Each number is 128 + 32 x the weight over the matrix's rms, rounded and kept within 0 to 255. Layers, rows and columns count from 0.

# layer 2 attention output (transposed), 320x320, rms 0.069, rows 4-11,36-43,68-75,99-107,131-138, columns 128-191
[[140 153 108  81 191 128 122 143 120  91 110  88  68 126  89  93 117 152 126 105  85 107 161  83 156 160 117 114 121 139 129 124 125 153  90 114  71 145 154 106 178 133 144 103 154 123 132 162 161 143  84 137 104 116 159  82 176 101 127 168 122 128 106 138]
 [192 112  99 140 106 122  97 126 132 160 172 145 168 150 103 136 117 112 182 187 155 131  87 143 101 163 158 149  97  50 140  88  83 113 133 136 145  97 102 126  75 140  84 137 116  59  48 152 128 178 114 115 144 135  91 101 165 128 152 115 147 124 103 105]
 [100 112 134 147 103 102 116 100 130 118 172 140 187 154 136 106 149 112  97  64 138 122 156 112 156  92 104 177 148 117 118 160 150  94 123  99 161 111 133 147  90 115  81 122 149 114 173 160 164 151 145 103 116 172 175 117 137 197 164 119 151 137 115 101]
 [149 164 165 105 179 154 103 183 106 125 137 131  88  95 117 102 140  90 174  82 165 123 126 166  84  97 110 132 119 140 102 220 136 120 133  93  47 153 115 211  64 114 118 113 133 197  92  96 121 132 127 170  89  89 102  95  91 143 131  91 107 145 139 187]
 [152 117 141 134 157 126 159 113 127 132 173 158  96  95 172 177 148 144 117  84 143 144 130 148 103 109 133  91 136 180 155  57 158 164 137 162 119 112 130 134 128 108 131  91 136 139 176 105 212 128 129  95 160 140 158 123 177 149 119 148  80 108 143 159]
 [115 117 176 114 188 114 109  70 135 104 130 166 107 135 125 106 140 158  75 152 124 132 136 143  89 159  76  55 158  94 120 143 171 158 118 101 106 121 123  67 109 155 124 112 137 120 144 114  90 162 160 125 183 118  77 124 146  88 160 127 104 158 123 139]
 [ 97 117 115 113 109 104 148 163  94 105 120  93  28 112  92 117 143 141 168 128 139  72 158 133 131 138 148 114  89  96 136 226 168 107 139  83 105 116  92 163 125 152 131  71 133 109 139 152 132 125 107 171  95 123 128 152 152 151 128 140 114 132 135 168]
 [150  95  84 100  93 119 138  84 115 105 111 147 134 133 110 103 140 130 119 103 111 145 115 166 149 159 111 165 112 147 155 127 101 152 119 126 125 132 131 128 202 145 175 119 184 141 164 121 134 149  95 125 151 111 144  89 156 138 141 178 107 137 132 209]
 [155 110 177 132 123 151 121 115  76  77 128  74 177 121 117 102 168 150 115 126  76  89  98 114 127 129 139 150 176 124 112  85 175 156 131 127 145 105 115 126 111 125 141 183 142 193 144 115 112 147 112 143 164 124  74 131 106 123 154  49 181 118 160 137]
 [205  65 138 110 146 101 128 107 125 110  92 131  78  96 180 119 192 125 128 103 128 140  81  99 135  90 164 114 143 142 145 135 184 151  94 148 110 162 101 115 111 178 145 120 160 118 208  69 133 143 131 129 148 122 105  86 148 138 110 151  78 113 123 131]
 [164 124 140 116 136 163 144 157 110 142  88 108 166  79  91 169 136 149 106 109 110 126 162 175 138 105 141 127 138 101 121 102  76 132 142 139 137 146 135 102 166  94 133 110  80  99 145 123 186 105 138 123 100  70 139 108 130 132 113 136 121 153  99 148]
 [139 132 126 190 148 153  89 100 121  81 120 148 104 165 151 175 157 138 117 145 121 112  69 145 119 140 113 145 136 103 135 166 228 189 132  83 159  99 133 150 130 152 169 138 148 164 154 150 182  53 109 148 175  69  83 119 126 104 130 142  93 139 139 146]
 [162 199 194 164 123 170 109 134 111 128 155 146  91  65 149 128 137 100 166 174 158 131  89 138 200 118 133 141 172 125 127 138 175 200 162 100 199 173 130 149 114  94 125  82 164  90 113 131 157  94 101 117 129 126  79  93 153  87 134 157 164 134  88 159]
 [170  89  87 108 115  56 136 145 135 131 144 167 157 129  98 148 146 108 118 110 163 166 143 101 102 159 125 125 145 166 228 169 116  92  64  95 116 174 152 123 143 107 131  73  94 117 108 143 123 145 163 124 126 126 197 138  82 131 136 144 122 146 126 102]
 [140 134 159 142 101 151 165  55 146 139 118 153  85 144 132 155 128  85 109  55 138  81  93 134 101 143 112 133 114 130  91 153 182 140 172 121 144 144 100 142 155 134 171 126 150 179 165 144 168  99 151 141 117 125 160  57 148 120 202  94 104 139  65 115]
 [155  72 127 158 158  98 112 166  75 135  86 109 149 122 107 134 142 100 140 138 110 131 102 153 126  83 160 132 197 111 115 103 109 243 129 134 154  80 123 128 152 147 144 106 154 136 154 113 193 121 124 117 154 116 128 136 164 139 156 131 160 116 159 139]
 [131 146 100 166  69 127 148  99  89 176 124 163 121  90 233 181 110 135  67 151 110 151 149 169 111 121 141  74  99 156 165  96 129 104 178 109 137  82 113  59  99 166 155 162 124  81  16 134 130 150 159 107  92 136 115 181 144  48 115 117 103 112 144 154]
 [ 85 132 105 130 206 176 143 113 213 118 153 127 150  83  72 175 145 144  90 159 112 111 132 162 151 102 125 118 142 118 137 100 158 132 189 108 153 165 109  88 140 110 195 141 154 166 111 128  96 126 121 153 122 123 106  93  79 138 145 130 130 108  50  95]
 [147 167  95 130 132 108 128 110 159 131 128 140  86 154 156 106  84 151 143 111  83 157  86 147 130 168  96 111  87 120 140 142 154 135 129 104  98 128 135 113 115 199 116 103 143 167 163 173 124  69 111  78 140 165 104 118 110 113 161  87 131 184 118 169]
 [ 90 119 139 164 137 116 195 121 121 107 136 175 118 147  72 114  80 168 129  76  95 150 157 108 167 131 151 128 110  93  99  95 142 160 130 143 142 120  88 100 196 153  99 133 161 132 172 239  83 124  97 127 127 127 148 105 108 161  89  78 144 101 124  98]
 [106  73  70   9 120 145 123 159 172 115 102 138 195 170 124 135 199 190 131 110 143  67 134 137 115 154 113 152 136  87  75 115 121  90  91 108 110 120 173 132 148 133 107 168 128 159 179 173  93 151 122 139 127  98 100 116  81 157 129  95 142 157 150  89]
 [123 183 161 169  99 109 139 122 160 136 118  56 165 175 100 125  97 107 126 137  67  56  84  89 196  69 154 150 199 152 108  69 128  95 197 129 208  78 131 168  71 141 120 237 148 147 128  93 110 124  32  98 118 149 116 178 150  96 178 158 110  90 148 136]
 [143 146 165 124 166 107 141 176 125 147 120 155 212 105 107 104 132 113 160 147  90 172 140 114 124 105 101  95 192 143 144 104  92 143  90 156 108  94 176  99 100 128 112  59 172 138  75  84 132 144 131 106 186 140 114 161 145 150 126 150 126 134 140 122]
 [ 94 134 194 115 146  91 203 120 192 150 139 136 133 172  77 116  81 121 131 124 117 125 147 183 100 206  92 126 133  68 117 114 141  57 162 127  74  63 110 113 106  63 115  53  92 141  82 140  79 175 129 103 124 127 183 107 118 147 111 169 126 150 115 127]
 [113 107 131  86  72  71  78  83 129 131  54 141 133  92 196 225 163  35 128 115  69 101 136 113 142  62  97 130 177 171 157 156 187 102 198 144 122 177 130 158 153 132  67 128 122 144 148 138 134 140 235  86 144 137 184  79 139 147 144 138 127 151 163  86]
 [118 172 143 102  74 131 149 158 185  97  77 123 154 172  74 128 193  92  85 159 180 180 152 128 168  98  93 115 125 177  81 153 159  96 129 116 170 111  90 152 109  97  90 112 173 154 125 120 153 100 114  84 149  55 116 159 167 121 106 122 139 137 161  70]
 [ 97 165 123 151 130  76  99  95  66 134 115  96 140 139 151 140 108 128 140 126 144 159  94 154  92 151 151  85 144  96 157 103 146 131 133 226  90 136 219  79  94 134  77 165 102 176 169 160 132  87 149 131 110 137  98 116 135 185  93 160 102 146 138 109]
 [ 91 139 114  95  91 165 177 121  81 134  84 154  86  96  80  85  77 160 140 187 109  97 144  95 155 173 115 155  71 112 112 163 113  98 121 148 115  41  98 131 109  81 160  85  93  91 130  83  74 146 150 168 119 125 100 134  89 138  69 108 144  61 150 122]
 [105  81  37 145 132 153  91 140 125 165 151  42  76 126 114 161 104 163  87 108 147 120 130 130 111 124 126  90 115 137 127 179 174 133 136 140 120 125 133 186 112  77 110 140 119 112 126  87 136  95 139  83 160  92 183 129 139  90 155 156 147 155 179 185]
 [118 136 167 173 103 138  68 192 143 129  86 120 149 118 148  70 194  44 133  72 185 161 147  75 156  83  90  71  40 114 138 206 111 157 127 167  88 129 124 111 119 141 128  65 113  67  98 103  71  94 128  93  63  71 156 149 122 140 103 152 134 109 169  64]
 [153 137 180 104  58 124  68 166 184 113 124 197 149 176 134 123 166 131 147 116  77 147 104 184 184  80 147 123 123 110 111 182 113 134 101 166 103 119 152 118 136 106 129 110 146 154  87 126 108 131 177 178  73 120 130  97 118 131 104  66 113  80  92 172]
 [141  98 150 130  90 182  92 118 174  89 146 127 158 110 118 130 124 126 172 167 125 136 141 129 188 138  85 134 105 158 106  84 100 120 133 101 137 176 123 159 149 160  96  98  60 174  93 156 230 168 181 100 165 130 154 107 127 125 137  73 119 120 121 124]
 [152  90 105  93  65 181 134  95 151 189  99 155 107 215 120 134 123 134 145 157 138 133 100 112 116 115 190 216 135 130 104 115 195 126  89  74 113 112 178 111 136 179 128 106 134  91  94 149 115 114  78 150 181 107  47 118 139 125 140 100 180 172 102 148]
 [171 139 113 143 133 187 118  71 115  75 141  90 134 146 149 103 115 147 149 130 121 123 127 143 174 159 178 157 149 104 121 138  87  93  66 193 136  88 146 147 133 175 103 125 127  85 130 130 173 117 108 140 111 148 116 201 170 158  94 154 132 177  98  94]
 [ 98 170  82 133 150  52   0 122 160 158 128 140 151 138 150 103  91 104 161  69 127 113 106 108 107  96 162 186 138 107 146 125 141 119 118 163  99 177 134 178  99  80 131 133  75 187 168 141 129  97 163 194 166 167 166 111 101 151 101 136  74 103 142 160]
 [136 126 165 126 157 115 107 133 101 135 124 133 125 159 137  95 164 146 122 108 127  85  94  93 198  54  72 142 126 131  97 173 114 146 117 105 145 100 119 124 150 148 136 107 150 173 144 137  70  93 145 151 105 118 109 123 156 100  87 114 105  97 108 149]
 [125 153 147 142 124 141 142 150 140 101 136  95 161  58 110  79 166 131 139 143 187 140 199 170 141 108 147 134 122 164 163 108 166 163  74 145 147 128  90  57 122 147  80 148 128  86 129 126 149 127  75 166  87 177 137 153 101 174 135 103 103 129 106 151]
 [119 103 130 142 112 160 139 113 134 107 123 135 129 142  91 135 195  94 181 138 132 157  79 118 108 161 105 119 127 133 141 109 117 108 185  66  82 102 147 179 101 107 151 135  74 127 134  81 112 128 149  93 134 143 146 124 100 140 113 123 139 147 143  71]
 [117 175 158 121  78 153 112 143 106 166 135 111 106 118 105 136 160 143 102 144 109  81 131 130  84 142 109 165 161 147 112 123 100 137  91 181 107 138 138 135 110 139 115 121 152 125 133 154 124 164  77 149  95  61 125 119 145 135 128 144 106 101  62 171]
 [101  60 111 130 157 155 161 128 112 112 179 126 132  89 164 112 145 111 136 170 147 156 132 105 143 152 119 140 102 158  97 120 175  93 126 149  87  85  65  92 113 139 146 119 113 110 165 116 113 131 112 159 148 143 118 106 134 140 103 124 138 154  98 102]
 [221 134  76 125  86  92 171 112 143 132 121 141 119 111 149 111 117 109  97 109 106 119 112 140  95 128 183  95 128 124 143 131 161  63 130 141 129  88 132 110 159 128 157 156 134 128 128 155 112 154 138 116 117 143  79 105  92 149  80 167 141 130 120 107]]
# layer 2 attention value, 64x320, rms 0.0918, rows 4-11, columns 128-191
[[ 92 163 119 149 154 181 135 120 136  71 115 135 114 156  63 115 182 158 114 169 160 140 142 102 175 104  74 123 119  63 154 204  76 197 110 115 172 114 131 155 164 166 134 159 118 144 168  99 142 142 143 120 146 172 100  73 152 145 126 134 142 120 165 120]
 [205 100 152  99 126 181 111 113  91 161  85 127 149 111 174 175 134 101 165 162 120 184 138 130 113 133 171 158 142 146 136 176 106 139 107 110 124  82 127 158 112 176 136 103 112 102 151  96 132 105 167 130 133 146 131 110 174 138  89  93 123 116 153 130]
 [117 101 137 117  94 156 109 136 105  99 128 138 111 151 122 113 166 106 143 107 130 101 126 118 117 105 133 108 144 139  60 132 132 100 116 165 151 159 110 148 104 111 175  71 139 134 101 126 135 143 176 152  97 128  99 169 149 135 126 103  79  89 132 122]
 [151 117 116 101 106 119 172 163 121 128 123  63 121 138 185 151 104 108 108 119  86  97  95 119 115 126  67 193 155 147 135 109 104  98 114 116  99 159 138 133 115 102 140 110  71 158 146  81 211 108 116 143 116 131 103 102 138 144 196 126 110 135 129 152]
 [125 120 148 174 117 138 105  72  56  95 173 105  98 153 165 131 116 168 171 124  99 172 142 125  77  86 148 178 121 161 122 139 153 192 175 107 175 135 115 170 126 129 104  39 100 109 102  90 102 107 121 123 147 146 159 117 172 102 138 148 135 135 106  93]
 [163 155 155 116  76 147  89 134 102  86 126 160  63 116 132 128 112 159 163 114 119 165 158 123 135 175 133 112  96 106 181 119 111 105 117 171  70 124 122 172 107  85 137  85 116 114  78 143 175 123 170 153 112 162 127 115 100 204 143 134 176  70 106 148]
 [109  93 153 137  92 150 160 112 135  69 148  99  78 151 149 114 127 153 162  81 146 164  54 143 131 128 121 144  90 161 149 123 114  92 145 133 142 112 148 138 177 156  92 159  84 140 157 137 105  87 105 134 109 144 133 148 132 148 137 145 105 133 129 134]
 [156 107 130 144 138 123 197  89 103  83 146  99 136 103  79 113 140 101 121  62 110 170  94 120 106 140 125  86 146 119 121 138 160 171 113 164 161 100 120 100 115  87 102 114  83 109 118  86 135  98 128 112 123 150  86 170 151 108 117 103 128 119 176 129]]